config.toml
head_dim = 64
norm_place = "pre"
rope_theta = 10800.0
attn_scale = 0.125
tie_word_embeddings = false
init = "normal"
init_std_qkv = 0.035
learning_rate = 0.00647
max_grad_norm = 0.5
schedule = "wsd"
doc_mask = true
Each number is 128 + 24 x the weight over the matrix's rms, rounded and kept within 0 to 255. Layers, rows and columns count from 0. Numbers have three digits each.

# layer 9 MLP up, 768x192, rms 0.148, rows 601-707, columns 64-127
106120202098135085108140123146136149130161136102172087077127151109175162189080116131133136120110153150120090138172125080122144104109153076123135125121090124160123078134117122141154109107101106
173147153148102156172136124074127099136194113130134097108102089102109071120139117140106150126131153095177164127144148074151125114127112124127137104109177127158117114139118136138120090127141117
136109126119129082157124135132107130105135119120096136148178151136135138137151121110122145149118131103138125117138132165121144132125138119113129134093158134088152139124113175159156134149116131
115151127110101087103143097129188102048097109109132092158128143166132098134143100085149150137176101158109117102104113180133103142117152081061143097112157106123140123140125141173128118094151156
157126123168100137099122106143123124116082119116120131118099122115120138117097149172099100105122139146148107129098063161155134088132154124125137102147123114139152080170113131161089097163095114
105110135180103103113151138129109129142131145120132152128105098145075136090141100170159108168149114133117109128109145099131102152071133118122166136126114115159125130133137110152137128094150120
141153152177144182137109156130108146126092114093115142080150149103110104116103141156130118120134115128143127150118151172145127143111134093082148134136134072132119133106168115111152154119113153
144179129143131140124146117117106105107128163109130161093115146113142096111096126114175120121114155105086111162138099160091153092144147144087114139101131113074158087085151116142128126127118162
134102135151174132119121099080094106070142130104094149154113112162118127164152123136081107116156157137124151141080135164090147162129165117141138139097155125144173110109128136117137130128146080
154140120124118122133081130107114137103113111123108085135143140102085144132130119141156140125095103142103141166147121082173078115163114154153142121141105085118141128133132118134155106120159117
137122138106103160133121116114120096100159107148115156119151128138152156121157156122108075134130110122114133141152144168119129127097123131105124137137111099153110142130123099144117147132151120
137139112134105119140131101114118101106119143108115068080158105110131080138146140124098117121161130163084131161148122143134107140137096141145137098126137126136135099148105121094117139099141141
120156109117109093136120129081139142147107148119106139136123090144117120170100135159146113154131112090113165128130082144127190167122134160124161126123124126147143130113111107109151075181117137
106115106100096111072107166171094074130096150145107122099099127129126085124109109137073080078110122061130121116136157082117087116164122166103129109118120131154098150098129120076135103132146143
133142153100156145133106094097152105131087098116080150129137102122129107132124132134122116135149118153127167114149063142096148106143072114149109130153131141156106160107133134130162156134157140
145112144123129137132096150104152111110148096148166140157127143133119118157103154112101112124109125135100129136148065109100129134120095131135134123150125080125160127146173130098183095132115151
134108128137142106127113130082098121128120111119117127110146124091138109126107151138083133134127158142112146132157165072118128156121141150130163134144129153190123129094133136129093134096083146
129116105139159132107130140089112123148123073144134143163139125090104131155097158118107127083155134143122120128123145137171132154118143154145102071119161148132117149107152126102135154135104084
129173120133101072129160145146120121104176162079144113104155109159148145186138174125125148132154128150128150117120112150165123148146069146158165135089123155111107145136149120130126109112141108
090090099092098115103050094094146127098150139139124132149120117102134122111180143121089134071119133153136171131094107112130151150130115128134142142129146140091112089078103097178119111094170099
139091137129150051133156114112136119149126136078102155153147118120124086119110116112112161145158143139117104156172132100145116139111103150113101110125134143149126157115132115117129137099157102
128092137137133151094087130114136156127101099105095118122138080151106094086157103139118162167115165087125130129134134117162163160137070128124121121103107121141138148092147094140164140111104134
190131139092150061060143066135144162114148132101109092129108147111128095130120121136146079108104092132063129091173125126166169126162144109104116149101106169143104090123139162184112114139135114
123122141156111150126129101124135112134101090093141119078127117071147148164156107164148088091135146144146121136156153144119117134118200146141116175093144115157123137138127110128122136143076142
064143165110110144123144142159108098113121116138119122101163129174115119132108097137154129108171101094121121151122152165124113099117130118155173109077132094109144113131103130122126082119068118
156140124104135181147169132163102111152126137115127123153117104137090121122105125146132133128167137124122105134167120114161160165143127135122158143107125171113130105147131122112132148151113131
138140106125080124165146155129146139140134101100152156119105167136134151115115153127115148135158126129131117148112116140163151160118148131129102151127117113090103152115099073126096147181144109
136135132120085148119084128101161116091107147127152135132096148116143141127126096154135123128123145186106155138149102104148170159148133144119120143146175150089132119120106114134145120173123176
139123151119144129127122081118071135162133183134088165165139140094084117132130141141107167158158117132121101125151139125119113128113111125130135105139125179114135145155170111142111188121118130
103153127110157090146118139140140144138111150109140168161129152155125130089156149119094119172124147136125114117142137160159168158140144133151154110085146118087138120153139135135155146156089093
153101120103053159136119111139154111125142136118099166144125134100140125141083081153141144158125145116122136117156146129087123153130107105105166122119150124142094123119139091122135118088123131
136119128115111085125115160131109128175165149127159187122116074134169112131092151139137125109142137109119129102130125127161119137056155113112131104152146152150078125135099146131114091143143132
156139114117128132115117139136086121099146144124176134128160109086083121099121135174155134150159136151127108146131093113138112129117150127144140126081163110151074105149139151109106177141104148
135134095128146145138127096125085108153164112110108137096132139113131104084126139166143128115154143140099130115138122155102102131120124082141112133131164110172136117163091155135118174123125130
174081139071129139131114136135161136169108111096131143130072114123103116104147116142170141104155148107182135129137128100151106122116115160146158139126124142105122169165114183101098159055150166
103133173089092111129116122148116132153136169118126161124151108082144080125131140195143159153123096108164131106093112080128134149124151143108068133146143136135145125123122138131118121095081133
165149159166129164068114127176091094156141088128164151126122155184181128147160143162127138120096133109164107120095118149140155131162146135139095155130110119157115143118149114163118138146116111
104109201149114091142093124142163134125168116167123124143136155135131085105153107120094086143135121135106157166138103149129114095125121144173107159125140119175102137112145149163130097138153159
162152118130103111127103166129151116143183109080113161150091082115150139124130144106101129128141132141134100089123104128104136087111142102123125153077126146153114133109078107105099137109120104
125128165136171112126116144100125125128142157153107126141119142134088111116171149065140132152118124123133115110092110149102088101135129142101146097135152134101169103107119128111160144099098154
098187120154108116132136097161128147123130125137146120105106113142125064090152148117113131169111124156109130177126126094083113099114152121133095129119157115146101195130154097099152139177084155
153108119143088114097139095113117127141161141145132138140108115124164146123132130129118095111107091134146138106136133131136102131161127153107110156142104148140082196089134107109119174150076071
113122115154104131155148150114139094120112126130103092148058144107110082115122110136138127116113130172102142121119143124125169096146151122122125169097132096162137134163123114161109110132157119
150121135113149076147175102082131114119125147177124117138103153138083132111121127109125093118137131158141147062148163141143128135093154070119162086111109143151089098121120138133157112161123149
099091126083095164124110115123099101128106114148116121156126127138119131104092110129111161084130152113132150167114131145160132105115143133090142143102104153131107117143132083121138129165165145
148100136139125148104128140170157105158116108128135089129147088096129110137122121140115097086129118177145102112120102140172114178113128156121129114132153090130059163122121108146183142152148156
152122114130119122134170107134097119155125128121166134146085143148130103127117134122131113106125102114185138111135110142136070151097100175172101101110131118121133137125131132165131111157116081
087127119111138139108119118143116137135119153146102145136120096148145103172131129128131080148108152128139092138128064127113108150092137108101153130117136094096112146140146112094174126124105118
157140162157121085154105172091145147118122147098130154094083132144136090133127094129149138149108134137127171105122094127090130103132146130111102078112118131139140157107146133128173149125150097
088144095146130099138104088145131138109153134126131176158078148163136142122157096128120104113111129116132126153124140167171151118120075102127141102109155135134132126071121143095128136121136097
142112114122118115103131133069117137117110170125118094083130161102137096108116140141128156119128145088098108139147121128141126147090135120158115090101160141114154080143155099170186161109139136
089172113143110103146139094157128110170144137146071114143132181108134105170124159139148132141137138085146122148125096133133170115122092111110110165146128122107106185086126140126109124103177130
162136145153159127132162143148132164080141143111111116132124165128094124157137145134126147151112133111144122143127196161115140158169093120111120120151127162118113113153180157100136173127102181
133104126131151132130145169101151123112063103114122094145129120147106118160130130119150158114103117155131161112124118144100126087107096182123137122117116146149155144119127105151101154127142142
087152154156133119142103134119143101108153139113130150147123124147148147127152140166137137126119133129107154167160143159096138151178142154158115150095087096136111117142121150132118117119114146
177166129121104114122135132121109094084111151170125131097116128136173142124128125140096099085124141119108142134121110129080076102124144102116159092124116149158158135118163110094106155117127114
091129113112110105136092078135135111137115125110083092124155106142158130105151159154124112128115101135136114167128167173197128119137143113142099140141077095090111133131128137127163152097103121
111130146128119151165114156141153162179097104137148175127118118139135139121081117124110168116117144121119102105082161151149114153126139141130125165110153121118160161125096173163157097087130114
112114144102115120125125112138133170116069113108131174108120109189134167146171147077145137153133142138102103088128167115094134130107108129128085129155140108104114127133126135148134141140118139
105155110102124105144118110157086136129140114126155126134122150142123118133097143176119163071125110167120144106132127153116144124138112087140124140115143171121155171124139134102150082098165197
152137116153139114115127118102095135128133129121127152123106127115098105140160122129102112121134092141154116119149144106106133152143105135128121126137141124164140114150137145093186099151193121
168126113148137166124132162143129128086121078129154142126126144146130141133149154105166134152139172150118120127129129116144185130128085164143160128133169162139106135166164127107120153111158173
136146133138153140152145120106112108117067153104108154157170147128132116159151118184099134147142142166146128150148133094123151095152099181079160141118145173127113134110085157125107107078171117
143131136118119148117062126138153106128127127167126134123119149110096137159157096127133164163131151128079129177072111153157102106128186127102129112161146079147150122114132114151174068162129152
131136122131108116171110175085095152128169136109148131122184109133115135133144160131125079116133141139117133082131144137139096122153124127148139113156136125148155128109130101092148123138105097
090138101070123091152102112119172148153134155109098129121155075154107106165123124190121151171158128125153150117109113135138123126122154131142098105112120114135125133134113104125151068158089163
148187116140121156116111139106138053167130099125122155109159097089087145116144112087115160096130146081116104153084098098081093139122158137123136138107104155115133128142046128091131107146116144
125114117164131125109088092151119123137134119081099121154151106120131113159134140124137156102160094151140133148185153137132129156181158106148135115165139156152119118139136117120119157136106133
141144166162131182096133100123168107148128167145100155146125134165125149119095141130091150120127141117124142198143124099139128153158120152128091168121130112103082112167131154141155189152128127
165194142116144160164166155156127096116128126120091132120111075135148170137132110108126098132103126077166144104106115136107119092126133167136103121097101127130123140110080153148159131099160129
103121140155150094103132143112159161115127140133125122137119127166118119142119166116150104159106100169134142111126124111106136157104089104115109085135114129099134122105136149135123139153141112
147123137070128097101113146115141111146099118087112076140136125122096116106121108103134119123156149080170160136094129099107137130076168087140068093120101115131092113101115136136106112135097113
147151142128132137139110172165139125121120110123124108118187153080141115123126123113183124161127136131142132153157179144180171121136138102122094110130151079117149183095126159131092108091158144
076148150126148148159156116144150140141112100108133102151158150120127138079110180153136106104121128145136120170114118142116129126132137122120151147112112125117104151126124112142104082122167096
167171156067105125125121057085140162114165132148116078092082160144146116155103154131162108150112136123123136146128121074108120132106097082112114144128134111142116150115114166150162122109111109
119136119154133120136120131139145120128167131145140135148139120149148156143176157118103104119106154142110093121103116158163149085161116118114134135143128129181152130110123160153124160163072143
134101096136090095130183129126133159099103159139147117160103079162113142082098132108119119121118150106117087132122107124091105092139086138125135151156145124124106164161183114112111110140125089
151180168141152165095131155083109144122137120108114097160112086143086116161077142115153127144096142142076112117155143139097161158130113127141144164132112136135118109127115094172124143066120151
094062152131101145152153163123115105134115096146108121117155133097111119122090127128167163169124119132117092140153141130111145123120110097114163111095116119150125133167127161110162143166153164
101128145119138158116131130170122141110144165078121100130138104126105128128170094117143192137129142119102103139129126151134132132145087118142157124124141136132135123146125079152094104149102126
096147132109085152142128106145124119160143188140161118115106145136093106191126110183143127111155155098117113094162134131125138151105180116138138096124090097169172103143112088112144136117128123
176128141150115082133120105147129083132101170105091153110102101159115071148093137107139160104120079160164169143154128139115101143145115125129132173136093101112127122107133101094114136186073113
119146128161095111110147120147100171155121128106105124158071147150134101117113139150134093120170122112149169169125091145150098155130123143139115125148149145114159131113117095112132165173137132
124055129123129128152136148082121116127155104144107107166086120119141162155109171171130134114120130151130091120119131153145136131140120129145144104120115137120153110122120151092120131127164132
150136127124133109135161125082063119085044141135180106123108114140140067098110098135146082125190160143155112095142139153162118147129139108128156070153149160073113124104100137137146095119109141
134138132121061079113129114097123146152140192150116107127138158099159175156145163162098145084136122109137120126093150149146126095131151125152166140130128068083096116132150180151127163103117129
143143088130113135129136073080125134119146139125107115128103097120094111119127131167125116107129125126129112130141101152115106157198100120128087141125149141108088084116120160158155083108081141
136081147091106104158150135121106124116130104154140137174110123159137085141132122151075133105156141162108148127128136134099103175078121151134153119134152141144105121170183109075191108123155129
145132117147150156092129124112166145101150135124175098148135150154128144172105122147112106162152147115163115138150132153135117143135143123165129136154141139145172132120132160189114158143132148
126151156082083102126147173136103127102122121143133099097137104118128125115142148102103125068128096118125110161131091101143163132104107117077115140123168130134084156141106153146128101089130102
079144140147135141095151166161123089126099156059108121109119131144122121158129129143115136104122110159116110129160088111146089172133132133140193152092111119102099112152131155133143112092186090
130135118097136131116096149131134175091106119112130148132101104133135131155173117123138124153120125115089109115111163103092138103137101148117134117127126157143151125125129143168154113190135165
132150111142157091122151143138152107106148162124149112100133106115149104158109159105139136144100130092110142139138107148166156111075131128079105076130115158137151132158093126121127128094132121
152138143090093117130129169096133137159136133160110149136097103166098141124144137131108123158131106096118151147190146129136135131125150126124097149125143152130108098124100132108194151125119117
148086139120086146116111147118146180126155131127163129127151150117120104140089129143137069142114150162170140182177134118149150126106166085149106168129167116151112124104139123150158089184122107
141120154129119160116146114110159183155113135170139125130113145123088108084122101122147140138123100131114138121136107164122160125117157175129129130110099130122096125107096093132160107157168131
075114121091120107145146100083133103101093155094155120110096132172126101188113135097143165123114130117143119099133121129126129104135089080111119136105167137101156148144101140119122174151124092
096110150138129187118103132101158088059092143114133147111157107062128164120093127169138108131094146103110097168135167127141118121116133141154127132142107141147090120120121135119145133136150096
142101130141078126138135173130132133100166101085149150125089113179100163122112120097086109117143145143140132178182148180111115137119122094118186151127096139138144108148116099101120118091128118
156099148115093094101151145134091163106099117109133119086107147135137112092139133130156106134122090086149130125081113119132142124088102137120108114132104113115134123098113095164157160147094144
085151091169115122092130123161133166087103138133101125164109146135137167171109107117109150156149168114125093138135133150146142139133164125132096106124142114140145134146123115133114086116123105
085143125114119095111143099162157125144115130164093112171117131127148106133086106053155147146148188152134087141095131080142135130128111124134128129136144157111120158130139126182061125122127114
111111188114171119112143172090101128161140169157134148155157088101135130146101098086143111128093159175124135159111121100105109119172136155146117166131096127120124139111152126112150102147083125
100169137102101160160119150139075171146141106074171150138100142132102134151101166078147108166148086132140132109109118116084142121094165133121097078175160132173107193150115103126139142147071079
078150145168144124143152115148143161120143096156090119136131091096124121118103106096107161128150156123141137165115151175128112098132116133121147129155106119144129156083098088120136133176100100
116110130109201096140126112116140157122098131111119123080109145156121149116087105140119144123138145144163113113138114121124133081153125116143150110154095151107156124148112151154118138121132136
077162137123176109126098108135119102095098067161186118116124104168108090123133163123153119152146125150133153114111126151114138166116114128149090136133109085105104169158142138111123126101122144
# layer 9 MLP down (transposed), 768x192, rms 0.161, rows 601-707, columns 64-127
120111168149103128117125105128128169119135082109144136139139143105145185085134149147159106134107137128100087132147125107128107123177146076125094145133142090120136095205103157160151125092129177
134143124094122114147158165088126108131133078138144092140160117163098080136194090128062133127131155140127158110147114099173115165138098117115124133101096164135149121112143120160106146156154145
119092146114138133122122140107130112132131158098154126111148143111137166122148131129119103165111132147128122126151091101104094151116161159141089140149089086112083122098113109154124131093053133
132104103160129056129106111137147119091170109091154097111141113154146150128133127080154132167136119125073138124066138105098129165141178109085153156120102158144157111071120107127124157141186135
129129118133106094187116104150155192150136141182097134123131177130095089070117163153135118121128098136117102141129135156129086140116140110135150130111126108089109118140122146146116086115128156
127136132123179115143095094127142136140119137132170126153110097150103084095115162150142101139135114108145109155156120116117158116126170135152096134156115128130116153168161100093106134120168143
093142146117074162112126107091168068144157095126175149151154124101100134127134150122125176157100135094109110162098085140165096153117139111071162114155109098146151134151138139117091120118107093
135137156103133149162103116138103102150081132092155157145149115136148125114129164101149144174122167140095132125114155139130149121106125104150101157127133090153138107108146082140121138106117137
126163105118132159188125118149108113135132076119096064144114138118157133124147132138132111176153129140085121122135143102141111120148147134137124122084094098152161147083105125137130074151092167
124103128094141146137139096150145142181113089129130164131086153158112129111112141167099128090104141135132121109124109133106171135116133149160124131118159122123141110170147135107121147170120144
111122112111167123177145135161135122112144166148136122138152138129120142151139132134111120107175135127116140110136155092148130141128145134157121131078118139143128122099116132108149128147129127
112114112093127152101116125116143118169138111165175150151100156134118159093116145121168161107078139093147132112168129124097124143106161105123120126120106146112136131116162132163169160165121087
163105153153097114159135155099130155120099143110128132173105106146104136146096102148160145098130135155121129155161120121186145142113106176117174125098150142102150109115128112129100149167175130
148134115169108129126078120173135143170105102180135089123092146153167147174101107146088155137135166108122094174123120113123110154110142196197097110101161138109127098186108111104173138181139160
141134124109129122113112154142162149120140088132131157143118081127184159158118111181133121159102148106154084132112110153116145135115142132154126105064107108111134138132122085111098150139086136
165141118143106097126096128149111123090121123129084145163148126170110119108130116167105081110091128155123113113163144200137116142108109140151108118116128125075130166143079106094116126155095136
120147102130117179134158148141141168119160135129154102099106123157157132123161090122190097102062086099117153139111120152117119101113123087136106154138132123084141091140110130136186103134198137
119139142092168108103101165189156102132151162126117156169150172130120135166137118167123116136095126129129139152093159163119130115100130142120165146118170097128098091112075183164119121108149109
166141127136112167124121119119133190141105113157125131130118123107119161115089098127139160145142136150113147108132104116107125145142143112101104135126153092132119133136108125085119130124083121
127134092102106143109117111076094101141124130120141130147127131107146144101128163143107155104107125122119144131131137117149120153089049139148140105132142122091086177077117128141129154120152168
101124136169123145137149101160141145113128146146128097147139116117102138165091130111143105107078139058083105130169118087140095126127178130104106086147132116126169061097179120121103082158130144
103079146151162138085129098164102164102152091134105108142145148144109125133138135121107160119155120143100112107136105163144118155133144134091107135107149113123158075152128125071139119101185167
140109136140115108146145116142144165136145111139103123110136128073126153075104158159101148099195094137094135111159096150156153158157121104146122148123055125147107138117126115106110123119119092
133148124157109124180068146064149106158133115145198113155134147100162118150087116151128099116164130128097124154130070111127123150103129131143124087166119136143133120099118140083128131135146105
120139108121117152134086084153098142104102100082172113144131155131126144142111127105147105124171153107138132109099120148121176147163110109132115116108129128127117175118135151188098157163089154
105108145126158103137173114111189149126146131132115130090145135183163144119091143144107111111138133154116099116125116104111145110085127103127124109121135127141131135131156132131128092108162135
136145173105146127116125074150178131100147127120121061155156123133138112133114105097102145111130108090115134123112142128096112098126100142154121109135144089147131133118179119158141116125163133
095084109171125113144174112144130123152056144115093122110077114136144100114113169130171163159109148078156181098117108174102107120156142121129109126153119140169169138094141101159140128105130099
158099132116123115142173153130123147117126165123163119161135137109120163109115148134129149112126124158100135105153165130111155123085113120097132089131114131125121128112114086150119125131108141
118133155146150113116134141134113125155126140141132150105152128117129131103166128146089108131037131121152136145121145120096144121148096116133132121132158109124159162118140101141189139130098149
143179128085112122117134120115140150131121120117125117177123097178142139093148122121108121143117121119108100117116155127071140147146096140113136143165153137178090118132156134101154117138119118
136184115095119118094135127142118155132092114103113145115120106121151135134123127124176089165080124147161141119112107149134118132126124119139112160122101119146141080102102148133158105111129144
127118107112133081180108121118107107153147153149135150120150133135162151122085077110102140139103113137128123133156146131110143159142134095143127109182130114149169171138103147147144144140148128
114147133155121143087105108125112125108141143136128182100111070105142133137113102153109119148157101151163127093122092135128069143132133122126167115172128138150117090130123126100156140094145150
126125081110182144164125149142141170112119115144097126140131153153104124148146118107121171161082148189090122119086100166137110155146123132152128109172141111134149110097115145168172103141159137
156153107106129129163094103122141124157156120161142147156114115158131102105137135126115118117177106131129144112112123092122130149149123095153089121130124118109119116147128129156126167105122110
104148085126108109106143150111153155080143128113159096115115118130087117138173097124177174091165093092149147124125137103104118166121163130136153111098152145130133142136120094159136160122152149
141140088138182177142184128105099129103120140112071142119117125124099151125134156140146137125147114118147124129118103125107134122131144140095113131156132090126115099087122111107119091128104127
141124148146125088103099141112092134123139145125137099131142111138112114129110077116114127129139115127179114097152087118136088116155114086136133097132105136121142110189187141157130103124169156
101095122138123100110130123116113114160100147158158111147115147111081130146138100185129178098085130167058132121158117122111126094115132123111158105085137096118138133125136163114140113135121103
144144101142128173111098127143135131117077157090095136130089134119148146096127096116170136123106114091148114109097116130093101092153167156127168110089110177113116130130085108078076119111147141
122139108126129134122137164104124080142135152112106078097100103139156144143165137148136118139139122109085124096119085182132160110094139135101118133100130138102117155131141111200162156125114084
130159121135137105117138148105127117105117108076124147175145126097142183111123134078129114136118123093115083088101128106146102119105119118147147145145141123155083142157169130125110147124146160
145108113138094150114089142174115152160083132124084124092149087110176114141129086133120119160026104118149132196114116090118120114122115142182078186146160134083130147148136099147149193121142117
130133097137125112120156164117147126146119153086145068109127106131125129131117139139144120107103087104173157159098098105144144125134117124145104090167164161124110121141147130128132145126132122
112106094091128141139103136139135177137133166126142147150152148160140108136139134155128114122168122151122107123135121095151106081086094151144118138126130121125153128129125119130153144124141133
119120106101136149132116127147122147084155101102115137147133091141152148135145174085145137086136115143078095153114154133131144124112143088102135142142110102111144164148110105076118122108134134
154075117173113146158164122131124129140134167150134101139131152121129099132133139090086146154133119116119142147132110136116126154155179113154121111154131133137125136142109110104107115126141095
119134126061145152137145092121087096120111092129130100149141139131125101169168117120146130131116154110127116174118126139113140073131085183113110143147119128122128140132120135109117135103087149
106130118127128097088145136117093126152127112136106115114146099128147142162078114163101130154141149171138110101088138102101095132139120139107118134111088140112125148165114097121128137146112137
102112135112149123166123148114147102135134127147148151113151130183122171122125139136074147139145117124132128128105102119126144113186080137144134152130105093110153124129131152200148125122152118
126131138088173125155070105108172134116120128168139152105103125106164141106136150135129124138100135143112145072159141109165108108134143119164130121090124142095137122152107104141111146141105127
141151139097152094123124149138149133088096132072120136139105114129101115124071131148107124107118149126145159156134126164117144136094109128149089160134137164115147164134087097172149134136161094
125155144119094139121117121118132128119151138127121143131119134122114117156153155110126125146174127108121148122119134118148159138129160091122121087127152131089162155141145162143123150104084140
131129123154095119128123094087149107146133097131141154112119137132101129114128075103089135143114116152146108125135151137149149127070126066147174148154140128121152129121157151120139173136144147
118185115150142126142160123173158136169120172135117138112105106155152134120172129119100133091162117094083140110131107133145125093123152162057114115133132135136090082114107105135146106110145140
144127140152100148125187143092148163142141129148153097127122163132089114143091137168098161121162153108102141094083127132098106102118117098135140112110140103133141124152131143132087140169146137
132147101110139113142158108110145169138152146138150149109141175139124141134123165105118186133144125129135132138135131086149129112131074107142122128154147111126120125117118118134087114100125120
103118139140129118143142113114138123162126092118123157168112113124119148131126125141114122175103091123111108138125127148130125152113130164114117139135159158109130123121121111144109101130117124
105172112117191075116139151099145135189140125100126116127101084117183103163139085114128095150086156157175097121143090121118138099156134139142148140125107113124131140169124101143147173118140126
101115156109093144143120136088136141107116121118109114123157119124127151105105133169120139148082120119097140125141172131158137168152107157164118107111121136147136167109121130095129162158105121
144144119123129113146130138123178105173095154148121131140135147157108138148124134110127120141073123159175139149144138126110130114117108123087130126142104136139109146104134132154158143148136116
134163125088147115109122171096108139116164108170131114176117109179065102172065111153137165136108123107141162156121094111148111135105126106096116124156077113171109164110127100091139125117149118
127117117142143144125116150120114115099166098142087141173125159116101127141136103116142129134061129138120136105126156097117143122117124160131124151091147160088144106114119106118156147141152121
125127115133136134116117128119097151132102139146120103165074159139157113151123138154115129143140123137128132149159119122118144119156127123112130153071105119123152132166121127158127133122155132
090127117128155126137123134132145138170120129120150130116167074136137122117104165142131148127144149124122138145142160124123109128107126150144123172133089117162169126163098132152106132161073112
080066155130134122122147158143148129093117119106106143146157138167127109120148119103116126140114127122121144097093131114133146147155095099126141140091131133110165123153179124109117139134106149
115136078090131140115122132090101108116127131124156113100156149113133125125131128118128133114124091110139146105137161142141164074121136126161159180130127129088154141133132129092139127170125109
120159088131128118142131161130086089119138135101139149130133161110130134161156124115139103115166134160153118119145154115149105135154141121168164109110123156132177150120124135151137089124171137
150128121116098112124136107174153093082197153118121128108162110132169085125057125086129125131106178134127142156123160133134110089133127156153115103128125129129134155107121130106110114055196121
139141138100155174109135101120109090157129142159161140152115164083116150082084120125107138132147088095095102137106132133115113104133140112139144151114122176113141084110154105102153111164121175
148096121142132127077140082171091103113095122184152108142116105101103130142159166132152093118107210069104128168126129130138120180164146056132156122172117133164175107116148152083143147141072139
135188118149109155138140111091103172120114122133138107109126156079114157118127143157118148124166112137122130141118111145097132136120100102102133149124164151136128105118134150161181121134127139
169112140136115134103096171120120121097174118138150114111084117136116136135136091133108118140152147092088150108086100108107116146164131094133121168190119116128148113161143131160136144135125166
147115106152122157134111155134143126109109119123183152140113109179151167096129126102143072133151129126124140142133128129110144120128135146148126124134158073101141125136093118116125117114180106
097166149121135165154073122122157102156113106113140149101129132152080132142133152132102149139023085111102099123130078109106122107091141133143104108070112161137119130142119126116125095128145131
135103140112112148136139108155141146185105117146144104086114116140137101097114114134160137124118101085176165141140150154122166149129178120109135084123149167158164155156130123177127139126130100
145125131133133145167088125121151105119081118137140137117147130135082152149146140140128145145179167180161110122097091116115143105088133081182148130116114138179149146132157067111125140144149128
151187105128154104073152140132167173111172121079102161137117116169158182160162141093133129114153109157144112155148154148144152129123141105139120106153119116120118115109140143094104103136154100
096073152122111103104151146141146105154107166148122123125130127132106114118111119162130169089085112142139136093135121166104157139139108123171122130130101092118114141129087099123082102141161145
155159143133129129092146122156132132164130101147099134120108135069106146124144150132143104148113150081132140153146129100125113144144094104167143135115099124107104090087145129174139119111129152
097129086144134129116126089128146130124152114114133152104122092081117156127107120124169154088072089097101136112120115136114110078108095090113173134123143130107090100154144163131150136150086127
126152176122073116157138126123164143107161148134125139144156135087149133152151141100148139155172138143120125123109153109141156130148130133135114151101088134142135107125126127124112111126159130
128146120153103114094085110114113109155118094103129106084126093110095123132155154095111131131094102122157136130086133154096162105115120128171125123144102101155176085161125155100130127142126144
135109171111137171102180162117111143065085124150178127130113130115130113114176110134109121158183159163104149134116178113182138129131123134166188091114117139165149088137079168134144121136095186
132152124159108123132141149106137120167110175161126141118119106154166146105063161112156116107142122149102127113158110126123140080146155129170149128096127136102155122120127175126104152118164122
141164130132127137113085166141116071131138120143081106158136129087113132140119113105132124154151144115127127148137058121137107129119166148130131113133150110168089099150131117136111108109115146
125163131117123166109179117108144121107131123146129129112131119130139108128146127119085135142094142144139119111093116119114113089106114143114123106141123157111140115175143107108178123119133093
107160129107124107118155110133122115134121156107126142122123101117113120107155176128127113073156140181131134126119166096123145140132109142108142113116111124122097157154132140111144093139112141
078128091169123114151136150154154153107089124122111144128152140072090107125108093120141150108071068114126115101133110122116165151086118142144121147103136127183166115161158121114059135123116140
157134129134154146121097123118145141123151142139109157094116114127096198108124155128122157135107144107154118150142103129141102119142103092105108163079157148115124144139125202119143131132117136
164144142120141126152114111151094092135097122100115088174147112142073166075104125102132108092071142105107088143189164122090133147116114138124114116166113115135166146122127153131116131129136135
143120151112157140099152139142119164097153139149104144123143152159154127119129146117093151146168144170133119082122108159138139127100127115152111110110139110152094136107132147131119107098122131
111127093155151096099108136197113135101140122133141137130125115141147138099140136117093135080067132148113173167099134107113109123131129157103128109114141132144143142162146135096108135169162122
079107117169143126124110118144102171160162110110111125155090115165154125131170069123155092117108142150142130157147124080157144142121101103098168198137124135142107126106125120098154110121185100
111155127123136096106110117106133095164142133152141176134139139130141129142126194103128127137109099123159134141166148131121148140097108093098108107143125133159129138149138144152128143145074136
083101143111115178093115119135159146132119159144158105143171139138153153201105131155133119124126156103108137174116145146139095105112138137158173154117119170125160154118165142109123133156133117
153168139131150103155097118116125152151118126135095123159154119136129158124109123115111182112165132170094154155142139092159104110138150157138149126144098126132142136142098118110127121143111118
111142118126124114124119117109139134135145121109148105150123140100109117121129163135136152109123109118131132154104129149167135175150121100144157127108162139133074155096164141157103116114175114
106116128118124136123107093123137113117179126131114152121113162125171131132133120100137133132074113119159146121121096139096094119122070166159116133123116187129123125114116117169131132124125084
158137118091114150149148123127116138143152127137148124096175141131121148114136115152153119089129102135103149105127145093141127112142091095091134164149105151124095102148146151179160138136133118
102129141107111156146162164157114146153113111108149149111130145121082119134126131148137113137125113151125118107124136177134117118119090132158137108082139139092114137092100134143136081144124165
113115101103090123151137144121139127090140158147107118127133146140130126110130106155136151142134119105127156110156165168126132114133140133137149096153113131116094144163163143117122125172086115
095104148149138157171118141117092100117100141126108152122129142124101111138055121121121147110159128078117137099113157151144136113164172173162135110109126100119124111172066160136126153123065118
157097120114139111148124144154169123155095078160120136094133138140147113096130134142098131157119115127116123157148130118167140095090093129123132106157139135086111130097145127129149091146118104
131097138152173154127113139145147113110163123166116141127137132116110099115149143116110066144096116107134122127135162144148105143114142134132125137125095157118132146156099113124119090106117117
149102147117100153143157146119138159154168155105106127109148139086137179159109105132096137106051111088165113141136114151175131110110118111106143098121139148140131088115157095106099100144100132